config = dict(
    n_layer=12,
    d_model=224,
    n_head=4,
    n_kv_head=4,
    head_dim=64,
    d_mlp=576,
    vocab_size=1024,
    activation='swiglu',
    norm='rmsnorm',
    norm_place='pre',
    norm_eps=1e-05,
    positions='rope',
    rope_base=10000.0,
    rope_fraction=1.0,
    qk_norm=False,
    attn_scale=0.125,
    bias='none',
    tie_embeddings=False,
    parallel_block=False,
    init='uniform',
    init_std_qkv=0.0419,
    init_std_o=0.0,
    init_std_up=0.0419,
    init_std_down=0.0,
    optimizer='adam_variant',
    lr=0.00109,
    beta1=0.9,
    weight_decay=0.27,
    lr_head=0.00962,
    warmup_steps=301,
    schedule='wsd',
    decay_fraction=0.661,
    decay_shape='linear',
    final_lr_fraction=0.0,
    batch_tokens=32768,
    seq_len=768,
    doc_mask=True,
    z_loss=1e-05,
    train_tokens=331700000,
    steps=10123,
    dataset='wikipedia_en',
)
Each number is 50 + 12 x the weight over its row's rms, rounded and kept within 0 to 99. Layers, rows and columns count from 0. The size before them is the row's rms in percent of the matrix's.

# layer 8 attention value, 256x224, rms 0.0397, rows 196-208, columns 56-111
084:67 31 69 49 22 57 47 41 56 21 30 50 50 54 43 57 49 67 56 69 43 27 49 55 49 44 63 46 50 35 48 42 60 63 53 37 40 65 56 58 41 62 62 41 30 57 67 33 44 37 46 62 23 60 68 35
098:32 58 51 72 53 53 62 59 53 49 54 53 52 58 46 63 44 28 67 64 47 54 60 47 53 49 68 56 40 45 68 69 46 42 46 64 42 31 49 48 41 47 53 57 50 56 66 45 58 42 37 49 23 55 64 51
088:42 50 48 45 60 55 45 46 56 53 54 45 39 40 54 42 52 73 16 52 45 32 41 34 53 52 40 56 52 62 37 36 53 36 38 35 56 58 43 30 57 67 48 38 70 36 44 51 54 62 74 69 53 48 45 41
089:60 79 63 51 39 62 49 65 37 64 53 68 59 59 43 58 47 43 76 30 49 40 43 33 35 68 57 48 42 39 53 43 50 45 58 48 50 25 57 60 58 66 41 43 67 77 64 48 20 36 35 46 70 27 59 63
089:33 55 65 41 46 45 33 50 40 35 56 30 59 22 36 46 44 63 50 37 62 53 48 46 57 43 51 47 48 54 60 69 49 39 61 70 56 65 41 39 40 50 51 62 34 63 74 55 47 56 55 46 25 56 53 57
092:68 72 54 61 48 40 52 46 40 34 38 62 54 47 33 59 44 62 59 36 51 51 54 43 43 65 53 49 57 58 44 49 57 55 40 44 60 38 45 46 46 71 59 70 42 71 58 72 51 66 68 19 32 63 60 50
088:40 46 63 69 51 50 71 48 62 42 40 36 60 64 46 80 47 50 56 36 50 55 49 34 57 59 36 44 41 25 39 67 52 31 50 55 56 58 71 56 54 58 56 30 57 37 45 61 48 54 44 60 50 62 36 45
097:47 62 64 48 56 59 56 61 41 55 76 67 41 69 38 69 50 41 46 41 33 46 59 31 57 61 37 89 55 62 56 18 58 49 52 49 71 56 40 32 50 81 23 45 60 51 39 25 56 36 37 49 52 52 47 54
104:71 31 55 41 59 39 30 49 32 52 43 37 42 36 74 25 57 41 32 32 64 46 46 46 50 59 33 75 46 65 56 51 51 44 30 33 54 51 46 30 53 36 56 64 51 54 57 59 33 52 64 35 50 53 70 50
095:44 62 52 35 55 60 50 46 59 40 15 48 47 38 62 47 53 86 27 70 47 49 41 55 54 54 34 62 54 40 46 40 30 50 41 58 60 49 43 51 38 48 49 53 53 61 36 61 65 57 38 57 38 58 60 59
089:35 51 62 50 42 53 67 46 65 62 59 21 73 62 50 36 50 59 48 54 61 49 42 42 55 45 45 54 48 55 47 37 45 48 50 35 58 45 45 65 74 67 38 25 67 49 71 55 37 41 30 71 39 48 18 71
087:57 59 38 31 46 43 45 52 40 71 57 38 39 47 38 30 54 67 51 35 40 68 47 50 40 35 75 58 52 63 38 34 48 60 58 47 50 53 51 59 48 19 44 49 48 37 34 50 63 75 40 40 60 51 50 67
088:60 40 25 65 39 55 48 57 50 56 41 52 27 61 69 51 47 58 45 41 46 58 55 53 51 49 30 60 46 62 54 62 64 24 52 68 48 48 78 45 46 41 40 44 41 30 60 31 68 60 57 38 57 37 67 55
# layer 8 attention output (transposed), 256x224, rms 0.037, rows 196-207, columns 56-111
086:59 60 40 77 61 66 37 57 54 25 31 41 01 41 43 47 53 52 34 44 52 46 53 58 43 58 40 48 58 54 32 49 22 61 47 57 49 44 56 52 40 55 52 50 48 57 57 75 50 69 60 58 35 66 45 39
095:53 35 50 52 37 74 57 52 67 36 42 41 65 35 40 66 84 56 36 33 62 36 60 57 41 52 43 54 47 51 60 64 49 45 52 49 54 53 31 51 62 49 39 68 68 68 43 51 52 42 29 79 45 43 54 31
090:38 60 48 44 53 35 49 42 42 62 56 51 42 74 51 28 30 39 64 65 49 55 47 29 54 41 47 34 64 52 34 30 57 42 38 61 60 36 56 50 48 55 58 34 34 31 65 50 46 46 73 37 57 61 49 55
091:45 44 55 54 54 37 47 33 57 67 52 52 72 72 54 64 20 45 72 47 61 79 32 28 35 45 70 51 46 61 49 69 40 47 64 39 59 52 45 64 48 43 58 43 55 44 27 49 53 47 65 42 55 38 36 60
088:38 76 61 52 39 49 49 38 63 27 53 50 41 68 69 63 48 70 30 42 48 35 64 34 26 61 50 53 50 49 51 50 52 52 68 57 56 48 67 57 57 55 52 32 42 53 48 45 56 57 31 73 32 52 44 64
096:53 19 33 38 52 56 55 66 61 41 28 43 65 44 51 58 01 57 53 48 55 42 44 37 48 48 40 54 52 48 57 60 55 57 52 55 39 45 53 55 54 34 46 44 64 46 49 37 36 54 49 63 52 37 46 40
083:54 63 55 38 54 76 50 58 37 46 34 58 74 53 50 44 39 46 51 45 38 38 41 65 62 38 55 37 38 63 56 49 42 32 51 55 35 42 49 37 58 43 34 66 61 53 48 63 49 29 61 80 49 52 61 28
097:45 28 58 23 57 59 39 56 42 84 39 62 50 32 45 53 27 43 57 67 66 56 51 49 44 60 36 42 64 62 48 45 48 51 55 27 55 39 33 29 44 47 63 57 39 63 50 44 50 39 69 12 56 43 49 39
102:44 62 56 56 63 51 49 40 46 52 56 53 41 62 63 53 63 30 47 68 18 57 59 57 38 35 34 54 23 49 46 35 50 50 41 58 52 51 62 49 51 64 49 31 32 47 55 45 47 46 59 24 47 52 47 54
096:48 50 60 31 45 40 36 50 57 52 46 38 50 45 29 65 99 71 45 38 55 55 55 83 51 59 46 55 64 40 66 55 62 46 60 67 40 42 47 64 51 38 46 60 72 63 65 38 45 40 44 49 48 48 47 47
093:61 52 62 39 45 49 50 46 37 42 39 51 56 73 57 58 35 38 36 38 49 45 56 52 48 57 56 39 70 57 52 46 45 49 17 58 50 47 32 59 51 67 35 51 46 36 37 67 59 50 71 49 48 53 48 55
086:44 53 62 33 48 34 62 50 31 38 56 46 52 42 46 75 46 65 49 52 56 44 64 67 48 53 56 47 45 38 47 67 51 52 51 68 34 76 59 55 57 24 93 49 54 33 57 47 62 68 49 47 54 71 61 39